{"num_hidden_layers": 12, "hidden_size": 160, "num_attention_heads": 5, "num_key_value_heads": 5, "head_dim": 32, "intermediate_size": 640, "vocab_size": 512, "hidden_act": "tanh_gelu", "norm": "layernorm", "norm_place": "pre", "norm_eps": 1e-05, "positions": "rope", "rope_theta": 10000.0, "rope_fraction": 0.5, "qk_norm": false, "attn_scale": 0.177, "bias": "none", "tie_word_embeddings": false, "parallel_block": true, "init": "uniform", "init_std_qkv": 0.0531, "init_std_o": 0.0, "init_std_up": 0.0531, "init_std_down": 0.0, "optimizer": "muon", "learning_rate": 0.00342, "lr_mult_o": 0.801, "lr_mult_down": 0.7, "beta1": 0.95, "lr_head": 0.0084, "max_grad_norm": 1.0, "warmup_steps": 200, "schedule": "wsd", "decay_fraction": 0.462, "decay_shape": "linear", "final_lr_fraction": 0.1, "batch_tokens": 32768, "max_seq_len": 512, "doc_mask": true, "train_tokens": 200200000, "max_steps": 6110, "dataset": "wikipedia_en"}
Each number is 50 + 10 x the weight over its row's rms, rounded and kept within 0 to 99. Layers, rows and columns count from 0. The size before them is the row's rms in percent of the matrix's.

# layer 4 attention output (transposed), 160x160, rms 0.0915, rows 113-127, columns 0-159
100:50 51 45 53 26 35 35 45 58 50 41 66 52 48 44 58 55 57 58 46 42 43 39 59 46 54 72 44 28 55 64 48 66 38 36 65 47 40 51 40 59 48 46 48 56 62 54 53 49 55 52 55 51 51 52 49 22 37 46 64 49 36 44 41 47 52 36 48 58 53 65 55 57 62 68 53 50 45 43 46 52 46 49 56 49 62 50 52 35 46 58 68 44 43 43 55 34 45 56 53 57 57 53 56 59 42 45 38 48 11 43 31 53 51 55 56 57 79 51 40 51 47 38 49 69 56 28 30 59 46 45 73 47 45 52 54 45 49 70 55 58 49 57 57 54 65 61 52 47 46 59 31 54 45 47 50 48 43 61 53
103:60 83 34 41 42 62 45 47 61 65 57 41 51 59 53 57 53 29 43 42 42 33 45 40 58 75 35 46 57 38 44 40 43 55 44 59 47 33 49 32 49 42 56 41 58 56 59 59 39 70 51 62 40 59 48 46 45 46 56 50 55 57 41 46 37 46 34 61 33 51 48 46 61 50 49 37 62 52 48 62 41 32 43 51 57 46 50 65 54 68 55 51 46 52 52 46 52 38 60 48 57 45 55 35 44 51 48 53 34 46 77 49 60 52 54 70 54 27 35 69 53 53 77 51 58 55 48 44 52 56 45 54 35 46 56 44 58 52 36 58 53 45 51 56 30 37 51 58 41 47 44 53 58 61 65 40 64 45 52 52
110:56 64 38 61 60 68 54 56 43 57 41 52 39 44 55 42 42 42 32 69 36 49 50 48 61 53 43 49 24 44 39 35 64 62 50 26 44 67 60 50 43 66 40 59 42 48 46 47 63 62 38 65 46 52 58 49 64 60 49 62 32 57 54 56 37 59 55 41 40 48 35 48 42 64 46 69 46 52 56 60 40 48 32 64 53 44 58 57 56 60 56 47 37 72 60 38 66 44 54 53 51 62 36 53 38 44 49 53 59 50 58 49 47 42 58 47 53 53 49 62 60 48 45 31 52 39 37 54 45 33 35 45 61 65 41 51 45 50 54 39 57 48 40 44 62 54 46 62 32 57 47 65 62 44 49 45 39 63 46 31
103:57 54 47 56 50 40 54 44 58 50 48 55 43 43 54 62 72 27 66 58 50 40 38 41 70 43 34 42 49 65 53 61 34 47 55 50 43 48 50 45 62 39 55 53 57 50 57 54 69 57 54 48 34 37 43 35 52 52 68 56 62 52 48 45 38 33 64 63 67 40 47 60 55 55 58 41 63 39 41 60 51 70 32 54 56 31 63 41 42 55 50 49 53 62 48 66 72 45 61 56 41 42 56 45 62 59 56 41 37 47 44 43 29 44 66 53 42 60 54 28 41 42 47 56 55 42 44 31 61 53 54 72 44 51 51 63 48 40 57 47 54 39 33 53 45 43 40 66 60 47 54 44 42 46 55 57 31 46 41 36
092:42 34 55 53 48 60 70 33 26 67 54 47 53 46 64 54 46 57 49 61 67 56 63 42 58 45 53 47 45 44 59 52 39 75 47 51 60 47 50 57 57 61 51 49 40 40 34 49 47 59 32 54 31 47 53 43 59 41 41 50 40 61 41 53 38 47 58 53 59 44 44 52 66 45 49 47 41 42 59 53 40 46 42 62 29 68 59 87 71 66 53 48 41 57 35 41 51 36 44 63 36 48 53 26 43 51 60 57 52 52 38 41 44 60 53 63 43 42 48 52 46 57 57 45 60 44 44 36 37 52 50 36 55 59 47 49 52 49 38 57 71 45 57 68 50 50 48 60 43 63 48 37 55 42 58 57 47 28 47 52
101:71 49 37 57 45 44 57 61 57 52 60 41 42 70 53 58 51 25 56 56 53 46 57 47 54 54 49 47 32 59 52 53 35 41 57 46 38 22 32 59 56 51 68 52 49 58 49 62 39 35 50 68 62 43 45 58 56 56 55 65 53 50 48 63 67 51 67 45 54 46 43 37 37 47 55 55 51 45 48 51 48 53 33 36 40 50 31 73 51 67 60 57 38 51 44 60 45 60 37 49 43 48 64 34 59 48 37 50 47 41 50 51 44 44 19 50 30 60 50 37 50 67 54 54 59 48 35 62 45 52 62 57 41 58 46 68 61 48 38 45 57 44 44 45 41 59 51 31 68 59 46 42 49 65 49 50 51 45 52 43
106:58 49 44 43 58 47 43 60 56 59 45 56 47 63 69 56 55 40 32 56 45 63 32 46 56 55 26 44 51 48 62 37 50 54 43 40 55 67 51 63 47 41 57 66 50 54 68 51 54 44 52 38 24 33 66 68 39 38 37 39 56 67 56 42 55 61 61 35 59 71 60 65 36 39 53 48 61 43 65 45 66 53 54 59 45 52 43 40 46 41 65 57 22 60 42 51 60 53 59 40 44 47 69 32 41 38 47 48 46 37 48 49 39 48 44 35 56 65 41 38 49 37 47 53 48 50 44 44 38 52 62 52 55 56 58 46 52 51 51 49 46 56 52 54 55 48 70 51 39 60 61 41 55 59 64 48 43 34 43 40
099:44 59 42 44 49 35 53 43 40 47 47 59 46 45 63 44 50 41 44 34 47 52 45 52 71 47 51 55 70 52 23 43 65 53 59 53 52 45 56 57 43 23 52 44 68 55 56 57 46 48 49 41 57 56 56 57 36 41 54 62 57 49 47 64 48 35 46 58 44 56 58 23 58 66 56 54 52 64 34 58 58 51 48 47 52 55 36 41 48 52 36 30 51 43 51 41 58 39 50 52 46 57 47 79 50 49 38 42 55 51 41 72 58 51 48 44 63 61 50 19 43 60 64 32 45 59 37 34 44 58 59 39 45 51 48 70 44 63 48 54 51 64 46 44 43 62 52 62 62 45 53 70 51 40 62 57 47 40 45 37
099:39 58 62 56 54 51 37 42 45 49 61 39 39 63 60 51 68 37 56 64 57 50 49 57 38 43 42 29 45 38 37 50 47 43 49 59 52 57 50 47 46 51 26 50 51 66 64 33 51 64 52 63 45 32 57 42 43 58 45 47 54 36 56 43 36 40 53 70 62 62 56 45 65 38 63 52 40 56 65 38 53 56 55 35 53 57 45 35 55 51 45 28 44 40 57 45 43 64 62 26 40 49 60 49 35 39 38 62 54 34 48 45 48 55 49 47 38 49 35 46 68 40 72 72 56 50 54 63 47 64 49 50 56 47 44 47 50 36 56 53 57 59 50 43 50 50 52 51 60 65 46 70 47 44 44 38 73 59 61 53
106:73 45 41 65 56 52 51 47 44 47 31 59 47 58 39 27 44 55 37 49 70 50 32 58 38 46 32 55 66 46 45 51 57 47 36 51 54 44 43 28 54 59 45 40 47 52 42 51 48 61 49 53 57 55 72 56 66 55 49 66 42 39 59 51 53 47 52 72 53 57 68 46 41 49 46 47 59 49 57 57 32 44 40 40 54 48 46 33 59 72 49 50 58 44 58 45 25 61 42 38 50 44 43 56 48 52 66 41 42 31 57 54 40 33 61 54 51 47 56 36 60 47 43 41 51 58 44 44 40 70 69 54 57 53 47 66 51 50 65 65 62 45 59 64 29 42 47 32 51 48 46 60 41 48 49 48 57 49 48 66
108:46 75 50 60 39 45 39 49 43 55 56 50 51 38 56 58 64 61 60 57 40 65 58 57 33 51 77 56 41 30 30 62 48 54 48 46 50 50 42 48 48 60 43 64 47 46 31 58 27 60 61 36 45 53 49 43 49 55 44 61 51 42 49 38 52 40 53 61 58 36 59 51 65 51 42 42 47 52 56 42 61 46 55 49 49 51 57 59 42 46 51 36 45 40 64 54 52 46 61 69 58 58 58 54 59 62 53 39 55 31 55 43 48 54 35 54 52 44 44 41 44 52 39 43 58 12 58 33 57 34 36 54 65 53 40 53 32 38 42 57 49 64 38 54 56 60 58 66 49 53 59 39 57 36 47 54 43 61 50 71
097:59 40 57 52 61 54 45 41 35 58 41 25 56 58 49 51 57 51 40 50 24 59 58 42 47 58 62 36 50 33 63 48 45 52 56 62 55 45 49 62 43 37 54 48 54 49 47 38 38 59 53 41 51 50 45 63 59 36 45 51 63 50 53 49 37 29 61 56 48 70 57 69 37 53 36 46 60 59 54 43 50 55 69 57 53 51 45 44 55 57 38 62 62 35 33 45 50 48 51 41 53 61 49 50 65 54 33 41 36 66 38 45 45 38 44 43 39 43 40 66 33 51 42 76 48 66 49 55 45 61 47 61 53 43 47 29 54 63 20 44 49 59 48 61 56 46 48 47 68 66 44 48 66 49 60 48 57 42 65 57
103:35 51 73 40 39 34 38 51 49 54 41 41 38 63 52 40 42 74 73 51 47 49 55 41 53 44 63 60 68 53 46 49 57 29 56 45 67 56 60 35 54 60 38 60 43 56 49 73 56 54 40 40 52 41 51 44 45 41 39 51 43 39 51 58 41 46 37 60 41 64 36 57 36 56 48 44 47 44 56 57 44 25 58 44 52 50 57 62 53 58 60 65 59 58 48 42 28 64 50 44 64 44 54 62 53 54 63 56 41 42 64 34 66 53 59 31 47 39 46 45 56 56 61 50 46 60 44 49 39 53 43 35 55 52 56 51 69 67 60 58 59 43 43 36 43 34 67 53 52 52 59 35 41 47 42 36 45 59 47 46
112:73 61 58 54 78 60 53 50 45 56 74 68 53 50 53 51 54 42 46 45 53 57 46 46 45 58 44 55 42 62 48 43 40 52 45 37 54 51 53 57 55 66 36 65 44 70 47 48 51 49 51 50 66 61 50 25 56 50 47 31 51 54 46 49 45 49 38 50 35 56 46 33 36 51 51 32 46 55 32 48 51 38 53 45 43 45 54 48 46 63 22 54 41 56 48 56 38 44 68 23 50 50 60 35 44 56 46 49 32 41 60 54 62 46 52 54 29 38 57 39 60 54 45 56 40 63 71 68 52 56 56 51 49 39 53 48 44 61 52 50 43 53 39 42 43 52 53 61 29 67 53 66 70 50 47 49 50 51 38 56
095:56 60 57 34 52 45 38 48 45 46 51 69 44 42 60 62 59 63 37 64 51 45 30 35 66 49 50 60 45 58 47 48 49 53 42 64 56 59 46 55 40 30 38 45 44 44 58 62 54 47 41 29 63 60 56 41 55 64 54 56 37 53 42 62 47 52 62 52 63 50 56 64 60 71 55 49 52 28 39 46 62 52 39 58 36 53 58 54 53 42 51 42 50 48 54 62 53 57 48 39 46 41 46 52 60 62 57 40 51 51 56 48 35 26 42 55 30 53 55 40 46 47 57 32 63 31 62 49 31 47 48 61 36 43 81 51 56 46 55 48 26 71 67 68 57 46 43 48 60 49 34 43 41 42 53 54 42 54 46 45
# layer 4 attention value, 160x160, rms 0.137, rows 114-127, columns 0-159
098:46 35 55 49 45 59 44 56 46 53 60 46 35 64 58 52 68 47 39 45 59 35 36 67 38 53 62 58 59 62 72 30 48 56 36 29 40 56 39 52 40 30 63 60 42 42 53 55 47 46 41 46 75 26 35 41 47 56 47 56 53 46 59 57 52 37 42 43 51 59 51 66 48 59 52 52 38 47 49 52 29 69 69 55 46 37 58 44 63 40 56 45 72 62 46 60 40 47 40 58 48 44 46 61 56 53 41 55 48 49 45 53 59 47 62 45 30 54 65 39 46 52 30 69 32 38 60 44 51 48 41 56 51 66 41 58 59 48 38 51 45 40 52 40 57 65 51 53 56 58 48 39 48 40 55 53 38 58 60 47
112:55 43 56 47 59 49 40 46 46 57 48 60 53 45 37 63 55 60 63 56 52 59 55 44 42 40 63 67 68 58 43 60 47 40 54 46 54 42 35 39 55 56 74 41 59 38 40 62 51 53 61 24 56 58 49 57 31 53 63 42 64 44 36 50 48 41 47 64 55 47 73 26 52 51 28 50 49 49 59 39 39 42 51 38 39 34 54 41 43 40 46 59 67 46 51 70 46 48 45 54 57 53 51 63 72 63 59 48 36 50 53 36 49 58 39 39 54 51 54 54 36 50 38 55 60 48 68 26 49 53 54 53 38 33 55 35 66 46 27 48 51 49 56 42 34 49 71 37 44 44 50 45 43 46 59 53 54 50 51 48
098:54 66 50 61 60 54 36 50 51 54 55 54 47 43 56 59 48 53 42 47 26 73 51 50 66 41 37 42 57 55 58 46 58 48 47 47 58 39 61 43 47 75 52 56 31 49 54 40 34 42 30 36 47 43 74 47 43 70 38 36 63 53 41 51 64 52 57 46 53 52 40 47 41 42 34 54 36 41 44 50 26 44 53 57 62 61 55 75 50 49 51 57 64 52 50 40 42 61 45 53 59 49 41 67 64 49 48 44 39 47 62 43 60 49 62 39 50 53 37 58 50 53 48 47 34 47 44 66 39 58 36 55 47 56 69 53 48 51 31 55 40 66 56 42 48 58 31 34 52 50 37 51 59 69 54 41 47 56 68 56
094:69 74 38 31 44 57 60 52 47 36 63 66 39 53 46 38 54 58 67 46 34 50 38 51 59 55 39 44 36 50 57 57 64 52 49 42 51 58 64 45 51 41 49 42 57 49 46 55 60 49 51 63 63 45 47 48 48 42 42 23 52 54 67 45 37 35 51 51 50 32 66 39 49 50 36 43 56 51 40 49 32 45 54 62 53 34 70 33 47 45 52 39 50 56 51 44 32 48 46 40 59 56 57 53 60 47 43 48 54 46 45 65 37 56 47 51 48 43 68 46 41 52 35 64 74 56 43 46 77 54 53 55 45 40 57 55 39 59 32 65 44 67 70 42 57 48 55 49 65 42 60 54 57 59 44 48 45 58 32 50
100:54 60 58 43 44 48 45 46 60 47 53 50 58 46 61 43 48 77 38 57 52 45 49 47 40 29 45 37 55 52 60 61 49 64 49 58 56 45 63 44 44 39 41 53 55 56 45 52 32 51 56 45 44 61 41 58 42 70 49 60 32 61 53 57 49 25 55 45 61 42 49 42 73 54 53 36 50 55 50 44 48 63 44 53 54 70 64 51 29 46 43 42 43 63 35 53 48 50 57 55 37 60 33 71 45 56 62 57 49 54 33 44 42 57 65 58 36 40 50 47 56 52 58 43 41 38 46 36 55 45 63 38 40 54 58 48 54 67 45 50 39 76 35 21 52 44 21 50 41 42 51 55 59 54 57 45 60 45 62 46
101:36 60 45 45 48 55 34 48 43 55 63 50 57 49 42 38 68 65 70 34 47 39 64 39 63 42 60 54 49 46 49 37 53 36 52 64 48 41 47 62 74 53 44 43 57 51 37 59 49 50 61 53 62 34 45 32 36 42 71 57 49 42 66 42 55 62 60 71 66 56 43 41 58 50 53 55 34 42 58 52 30 38 41 43 61 68 51 45 57 23 47 44 62 39 39 46 42 56 40 57 54 59 37 55 54 45 37 42 39 48 39 49 60 67 40 41 53 46 69 53 67 48 40 59 38 61 38 58 35 49 58 45 54 50 49 48 41 61 55 57 42 55 46 67 51 46 41 51 59 48 44 59 38 56 54 48 43 54 73 48
104:41 52 68 67 60 61 44 68 55 44 38 52 51 52 63 53 37 37 44 63 55 42 61 63 41 38 50 49 49 47 38 68 40 61 44 60 53 49 47 47 43 61 52 60 49 49 56 35 55 60 44 58 37 24 60 37 42 62 59 52 44 53 52 51 60 53 44 60 56 53 60 55 34 44 40 51 60 33 54 41 39 49 43 43 56 70 61 50 49 40 48 40 50 28 52 63 52 60 48 40 40 39 49 48 41 56 73 63 53 46 47 35 44 41 37 53 37 43 41 75 49 33 50 56 43 47 66 55 60 49 38 55 59 47 50 28 60 46 39 73 60 33 44 52 51 66 32 58 53 50 47 48 67 29 49 41 43 58 44 57
095:64 43 48 25 36 61 43 52 45 47 49 58 36 39 46 79 41 65 38 54 48 39 44 39 50 51 54 63 52 53 55 52 66 59 51 59 48 28 40 66 36 48 59 51 55 50 46 49 50 36 37 74 38 44 22 43 47 53 43 50 43 49 40 48 49 40 41 33 66 59 37 54 31 53 36 66 40 62 41 57 53 37 68 53 51 71 39 46 42 53 37 58 57 64 42 64 57 52 47 45 47 51 52 46 56 38 59 38 46 62 52 50 57 60 52 55 57 57 64 49 46 68 54 58 53 56 43 67 35 39 47 48 53 70 64 52 54 57 64 55 57 42 55 57 66 43 35 44 56 60 43 32 50 40 41 51 47 49 44 47
103:44 12 55 48 34 68 48 58 50 64 57 45 47 52 63 41 62 53 44 43 45 38 72 58 52 44 54 50 42 38 57 45 39 46 53 46 50 63 47 50 42 59 47 46 49 43 46 62 50 44 49 33 48 49 39 44 30 59 61 42 60 58 47 75 33 58 34 30 35 42 44 65 46 54 59 68 56 53 46 69 56 42 53 54 50 81 58 40 52 39 49 54 42 47 46 55 54 40 37 56 53 59 64 54 45 52 61 53 43 44 39 55 48 61 51 30 37 63 52 49 35 50 65 41 73 55 49 37 63 56 35 54 51 54 51 65 48 41 53 50 50 46 59 48 55 50 37 53 52 49 26 48 59 53 61 47 45 64 48 64
102:59 58 48 60 56 40 57 50 47 42 34 54 45 65 56 45 39 52 47 64 47 40 46 31 56 39 36 55 36 63 50 35 59 41 68 45 52 67 47 61 34 45 49 34 49 60 62 49 74 39 37 59 53 57 55 56 55 41 44 39 47 72 46 61 51 40 49 57 37 51 54 61 50 60 35 46 50 51 55 54 47 52 44 47 43 47 53 66 58 46 51 47 66 44 41 40 31 45 49 39 33 51 59 37 60 50 48 44 55 51 57 61 69 36 59 45 54 61 47 51 59 35 57 92 38 77 51 55 51 52 53 65 42 34 64 40 49 53 61 41 49 51 38 46 38 55 42 49 31 56 51 35 40 45 50 50 51 41 38 41
098:49 69 45 69 35 63 67 54 59 45 50 49 69 46 64 52 29 51 71 53 58 32 60 47 59 52 53 44 50 53 50 56 58 56 56 47 46 39 47 58 46 51 36 54 42 60 53 49 43 47 49 69 58 36 34 47 58 59 54 41 46 41 52 27 58 39 54 37 35 43 51 44 59 36 45 61 61 48 45 52 62 55 61 52 29 40 59 59 41 44 89 45 51 52 58 47 34 50 40 57 43 35 52 49 52 36 47 48 37 45 49 54 48 52 46 61 52 69 63 46 64 61 39 45 51 47 63 42 52 35 49 29 43 55 42 54 34 35 80 38 42 51 36 53 56 50 62 48 57 51 56 34 47 54 40 55 48 58 56 47
102:58 50 33 32 46 40 42 46 53 56 41 65 55 42 37 60 59 49 39 33 52 37 48 44 25 56 44 40 31 52 65 43 34 47 36 59 49 60 52 55 28 61 59 45 45 47 47 55 39 60 51 43 49 45 13 59 61 49 59 40 54 61 41 46 52 63 47 53 43 55 65 45 43 47 72 51 40 35 57 41 66 66 36 58 34 38 53 58 47 46 38 44 52 31 56 59 64 55 61 51 50 51 53 36 53 44 51 50 56 51 50 68 58 70 47 64 74 57 42 51 40 57 46 62 47 40 51 57 65 54 52 56 44 57 57 46 57 47 59 28 32 43 54 55 56 55 57 55 58 61 41 53 62 53 56 56 49 67 53 53
108:40 37 49 41 39 52 54 59 36 46 59 60 45 60 49 51 57 49 44 50 48 45 47 65 52 52 43 60 41 59 36 48 55 52 40 72 48 56 43 45 36 57 59 15 51 39 48 45 51 57 39 43 65 36 34 54 48 55 52 60 52 66 42 42 45 52 56 46 48 43 45 45 67 61 43 62 57 53 60 72 57 53 25 64 59 59 39 35 45 51 73 58 55 35 45 46 53 47 62 38 39 33 56 59 49 58 41 73 58 35 60 46 59 42 51 48 60 63 65 49 52 64 49 58 45 25 48 44 41 45 57 41 65 52 38 62 63 56 35 53 72 45 52 35 42 37 54 46 50 40 66 51 48 51 48 36 53 57 60 42
098:49 55 40 53 65 74 39 37 58 34 65 66 37 64 61 40 56 42 55 51 60 58 62 49 45 44 38 35 46 58 48 51 46 47 71 59 47 44 60 33 56 55 48 45 46 52 47 34 46 57 39 51 47 61 54 54 42 38 57 41 61 41 65 48 44 48 47 49 52 29 45 53 46 33 58 45 37 73 58 53 59 47 40 61 70 51 39 51 39 41 49 49 54 33 51 49 51 52 49 57 45 49 60 36 61 52 44 51 35 46 57 36 41 53 44 55 57 43 43 46 42 56 46 78 38 68 40 30 54 58 45 58 68 65 34 55 69 44 50 60 63 54 47 41 60 41 41 42 28 61 37 53 61 75 49 47 52 45 45 45
# layer 4 attention query, 160x160, rms 0.161, rows 128-135, columns 0-159
086:55 53 62 47 44 35 39 52 38 76 48 46 54 38 39 44 54 47 57 50 44 75 70 53 47 66 29 60 44 44 60 63 54 44 50 54 55 43 60 40 51 50 50 56 45 68 32 45 51 71 51 37 43 52 37 58 34 34 44 49 48 47 38 46 55 61 46 56 76 50 56 67 62 47 58 39 52 52 42 44 59 39 38 31 34 47 60 59 45 45 43 55 48 58 50 28 42 39 57 45 43 65 39 63 60 52 51 52 37 56 52 60 39 52 50 47 56 35 71 66 38 43 51 59 52 40 48 63 35 60 53 40 63 48 56 57 49 42 55 75 62 45 42 60 58 42 42 47 50 32 44 54 47 37 49 51 51 57 66 36
091:51 52 44 61 57 45 39 47 49 52 45 34 37 64 61 52 43 33 43 52 56 37 37 56 58 39 43 62 56 44 48 55 58 33 38 36 50 17 32 56 45 45 60 47 37 24 23 52 57 59 48 48 37 63 47 44 49 46 38 53 58 34 51 68 61 45 49 53 54 61 42 58 47 59 45 47 64 48 40 51 52 54 53 47 51 54 66 38 50 47 40 54 39 49 58 48 38 53 55 52 62 57 52 56 55 62 52 53 46 56 44 40 58 58 67 44 46 50 46 49 75 61 54 48 43 56 39 52 56 48 69 58 51 40 47 42 75 53 50 40 59 45 70 56 60 45 52 25 25 53 55 46 57 60 63 59 38 69 59 40
070:56 59 78 63 54 46 55 60 54 50 42 57 65 52 46 62 55 48 48 59 72 52 39 35 76 50 56 64 42 46 57 57 66 40 65 38 45 43 40 53 52 68 50 40 55 36 41 55 58 54 42 54 46 51 52 56 59 50 42 43 36 50 60 71 57 45 45 41 54 52 49 43 58 57 40 62 74 49 49 34 42 49 42 69 28 53 37 40 41 51 59 31 45 54 60 54 33 72 54 40 49 56 41 50 44 66 48 45 62 46 42 50 44 57 43 31 68 42 35 50 39 52 53 49 46 41 50 50 67 53 36 44 45 31 50 47 60 46 50 40 57 40 61 51 51 45 49 25 43 47 55 56 45 40 52 50 34 48 57 26
078:57 47 36 37 57 52 39 47 35 48 36 51 62 60 23 41 71 52 44 41 59 36 41 57 59 56 49 43 47 55 47 43 40 61 38 47 68 60 66 54 54 53 47 56 41 45 66 38 73 53 47 57 72 42 47 58 37 52 37 62 55 42 58 35 64 63 49 30 31 58 43 59 53 45 49 44 41 53 50 59 29 40 61 37 69 44 54 44 48 51 59 55 39 54 46 42 61 66 51 52 55 48 48 52 46 59 48 55 63 43 56 62 51 48 46 64 51 52 43 25 45 52 39 44 41 50 54 53 52 39 42 49 41 78 58 48 43 56 55 43 46 52 43 36 53 54 56 56 42 56 47 49 40 77 48 33 43 62 31 61
077:39 43 39 49 42 47 61 54 53 40 51 55 59 63 27 34 57 31 34 38 38 40 46 53 55 36 55 28 56 57 61 39 35 47 44 48 70 51 66 42 65 69 49 65 47 61 58 44 59 53 62 31 70 48 55 49 57 56 66 60 53 51 39 49 48 35 48 43 50 63 52 51 34 58 55 41 35 54 61 69 42 47 54 37 49 60 45 62 60 40 54 63 45 36 56 52 55 57 20 50 52 55 69 51 54 35 55 38 61 51 53 45 48 50 65 57 48 56 56 34 54 48 50 21 61 45 59 34 52 36 55 44 40 56 48 55 47 55 55 42 57 53 52 53 56 60 56 52 56 42 54 43 42 68 42 48 63 47 32 54
072:42 62 37 49 63 47 56 40 53 43 53 42 49 54 54 51 37 52 49 49 38 42 63 60 18 56 69 51 51 55 59 53 59 42 84 45 37 49 51 65 41 43 52 53 53 36 55 63 40 45 48 59 44 46 57 50 51 53 49 36 43 59 32 61 37 74 67 52 59 50 54 49 51 27 41 41 42 72 59 49 58 44 63 50 45 57 53 38 60 72 53 49 61 48 43 48 50 53 55 47 51 55 51 46 65 37 45 60 56 47 36 74 58 39 48 57 46 62 35 44 53 33 43 57 41 71 61 50 53 53 58 38 53 41 54 60 49 32 47 62 48 28 61 38 51 48 47 57 40 48 61 59 48 45 36 51 39 39 62 40
079:31 65 51 58 47 52 57 55 59 32 48 63 55 49 52 63 55 44 35 57 61 40 36 43 58 72 52 47 33 38 41 52 46 40 48 59 64 40 54 53 44 64 46 34 51 55 47 60 54 46 48 47 70 64 70 60 58 49 51 59 44 59 56 62 54 38 43 47 59 55 52 62 51 62 42 39 52 58 62 24 41 55 37 73 38 33 50 51 59 59 40 66 66 49 58 63 63 56 49 47 51 72 62 41 49 48 57 46 41 62 46 56 32 51 40 36 43 50 53 29 44 63 53 49 51 51 42 45 45 39 47 49 52 56 56 52 42 59 49 43 32 46 56 31 62 48 39 51 59 48 70 42 42 47 29 36 41 45 46 29
075:52 38 35 62 52 46 52 47 47 36 60 42 45 67 33 38 50 45 59 63 41 34 63 43 49 63 46 47 47 61 45 39 55 55 51 48 54 61 53 60 69 49 34 66 47 57 62 38 40 40 61 52 41 36 52 49 40 56 52 59 56 45 41 40 49 52 50 26 45 57 43 58 46 52 63 54 35 51 68 46 40 52 65 42 61 37 55 29 54 57 56 41 40 56 61 39 35 57 43 49 50 58 62 26 51 46 49 48 50 64 45 65 64 49 83 67 43 54 53 59 55 45 52 36 50 62 39 37 33 71 36 45 48 59 57 44 58 53 44 50 34 47 41 51 77 53 59 41 60 51 38 60 58 62 53 43 61 51 45 53
# layer 4 attention key, 160x160, rms 0.157, rows 128-134, columns 0-159
084:50 49 37 61 51 66 60 57 64 34 57 40 46 56 37 53 27 50 37 46 50 45 62 66 58 45 52 57 47 54 44 57 44 64 61 40 62 44 44 56 38 58 50 57 46 45 67 40 42 52 36 40 63 36 54 44 54 52 52 50 58 47 46 53 34 30 46 46 66 47 68 39 47 64 23 44 51 58 57 51 53 40 58 54 79 50 42 39 55 54 53 32 57 52 47 55 57 41 58 46 37 46 36 41 45 71 37 20 57 40 55 56 54 45 46 63 44 44 64 49 66 44 65 49 67 65 43 59 35 52 56 50 41 57 59 40 44 48 61 44 43 49 61 41 44 56 49 44 47 57 57 67 62 43 65 59 43 32 56 63
087:58 57 53 49 54 46 52 39 67 49 35 44 49 42 50 51 55 45 65 59 54 70 55 43 49 55 53 48 45 67 63 46 49 34 49 47 43 58 63 32 48 46 50 50 38 32 55 57 47 58 50 52 52 50 44 72 62 63 42 55 50 51 59 41 47 61 38 56 32 50 48 50 44 55 48 46 64 50 51 50 45 58 29 60 26 60 43 67 53 49 44 39 68 67 35 42 29 39 70 38 56 59 52 45 58 45 30 48 60 50 44 71 43 62 45 59 45 47 68 51 34 60 52 50 37 59 52 57 54 54 48 66 41 47 44 33 47 49 58 67 42 46 21 62 41 60 64 48 51 62 35 39 42 37 41 67 58 49 51 39
083:45 55 48 38 46 16 60 42 55 63 37 52 57 52 56 47 50 52 56 51 72 47 68 43 44 62 58 67 50 45 38 51 55 44 44 51 51 42 52 54 38 42 47 37 60 45 48 74 30 57 38 57 47 53 64 59 57 54 52 62 60 62 45 37 42 55 24 59 43 52 60 47 33 48 38 56 53 48 53 60 58 59 41 54 32 49 54 55 49 60 61 55 59 61 42 29 46 40 48 52 62 65 37 47 72 49 46 57 48 55 43 48 59 50 55 32 40 58 49 38 72 45 48 60 39 44 51 46 58 56 23 66 29 50 55 53 54 58 71 41 42 50 54 40 58 55 69 47 46 45 49 59 58 40 43 57 49 40 34 48
087:34 36 49 59 49 54 48 60 36 25 52 36 33 54 56 47 60 42 36 45 46 46 63 68 47 41 52 54 57 68 42 59 35 40 37 58 50 56 51 46 56 56 59 60 40 61 37 38 57 51 55 49 53 36 55 42 60 46 36 56 44 54 53 81 51 38 63 32 55 51 56 88 42 36 55 58 56 62 59 54 46 48 57 30 60 40 41 59 60 43 54 55 45 39 52 51 61 55 39 43 46 47 58 59 39 54 46 44 36 48 42 56 60 62 52 61 45 44 36 71 75 38 41 54 45 42 46 48 45 59 44 56 51 55 39 46 48 54 47 64 53 57 44 55 40 57 45 65 57 38 34 48 70 48 61 43 48 64 48 46
085:60 63 54 69 54 59 61 54 50 42 53 39 41 64 41 51 44 44 43 56 39 40 52 52 57 41 48 59 72 47 55 71 52 47 32 45 58 62 46 61 42 57 38 50 46 63 24 56 68 54 50 51 49 50 62 35 70 46 52 53 38 51 47 57 55 30 53 31 40 47 23 55 29 52 54 57 63 48 56 57 37 60 66 57 52 45 54 40 44 45 51 46 53 52 33 54 56 57 52 27 67 47 51 44 57 57 43 63 55 52 49 44 49 52 54 38 43 50 46 46 48 35 48 20 54 59 50 49 48 27 61 36 57 52 42 39 32 45 60 57 48 63 49 52 46 65 33 59 57 41 53 62 42 42 54 41 53 71 56 39
095:51 62 49 43 58 40 44 23 37 47 50 48 53 55 45 54 53 32 54 55 64 56 34 54 67 45 59 42 42 48 48 56 54 35 65 35 37 48 42 42 36 28 30 42 44 48 49 65 58 50 58 46 48 45 74 57 48 62 44 45 45 50 60 49 46 53 42 54 57 55 43 50 55 47 49 56 66 49 60 63 44 65 41 58 41 45 61 43 42 52 49 46 65 60 51 42 49 36 48 53 62 42 49 53 61 48 63 48 51 67 71 56 40 50 51 40 45 39 56 50 57 43 41 62 45 33 56 12 52 49 56 42 30 58 58 53 65 33 79 42 50 32 51 60 44 50 53 37 45 55 61 43 48 56 53 69 47 66 52 44
093:38 42 63 59 38 57 55 42 48 52 36 48 32 60 48 50 55 59 30 59 41 34 56 69 63 60 49 41 65 52 60 49 40 53 39 48 62 57 62 50 66 56 63 71 57 46 58 48 47 59 61 59 52 44 63 35 54 53 38 48 46 61 41 43 38 42 47 20 59 35 58 46 40 55 62 56 49 48 49 52 63 39 54 45 51 61 53 41 50 45 58 52 52 53 54 41 64 58 45 52 52 55 46 47 38 52 48 48 47 38 69 50 60 54 56 48 42 32 49 41 59 42 51 29 56 38 51 56 54 50 50 25 59 62 34 36 51 47 42 34 60 57 66 33 47 38 48 48 33 47 40 65 49 71 40 44 43 39 61 78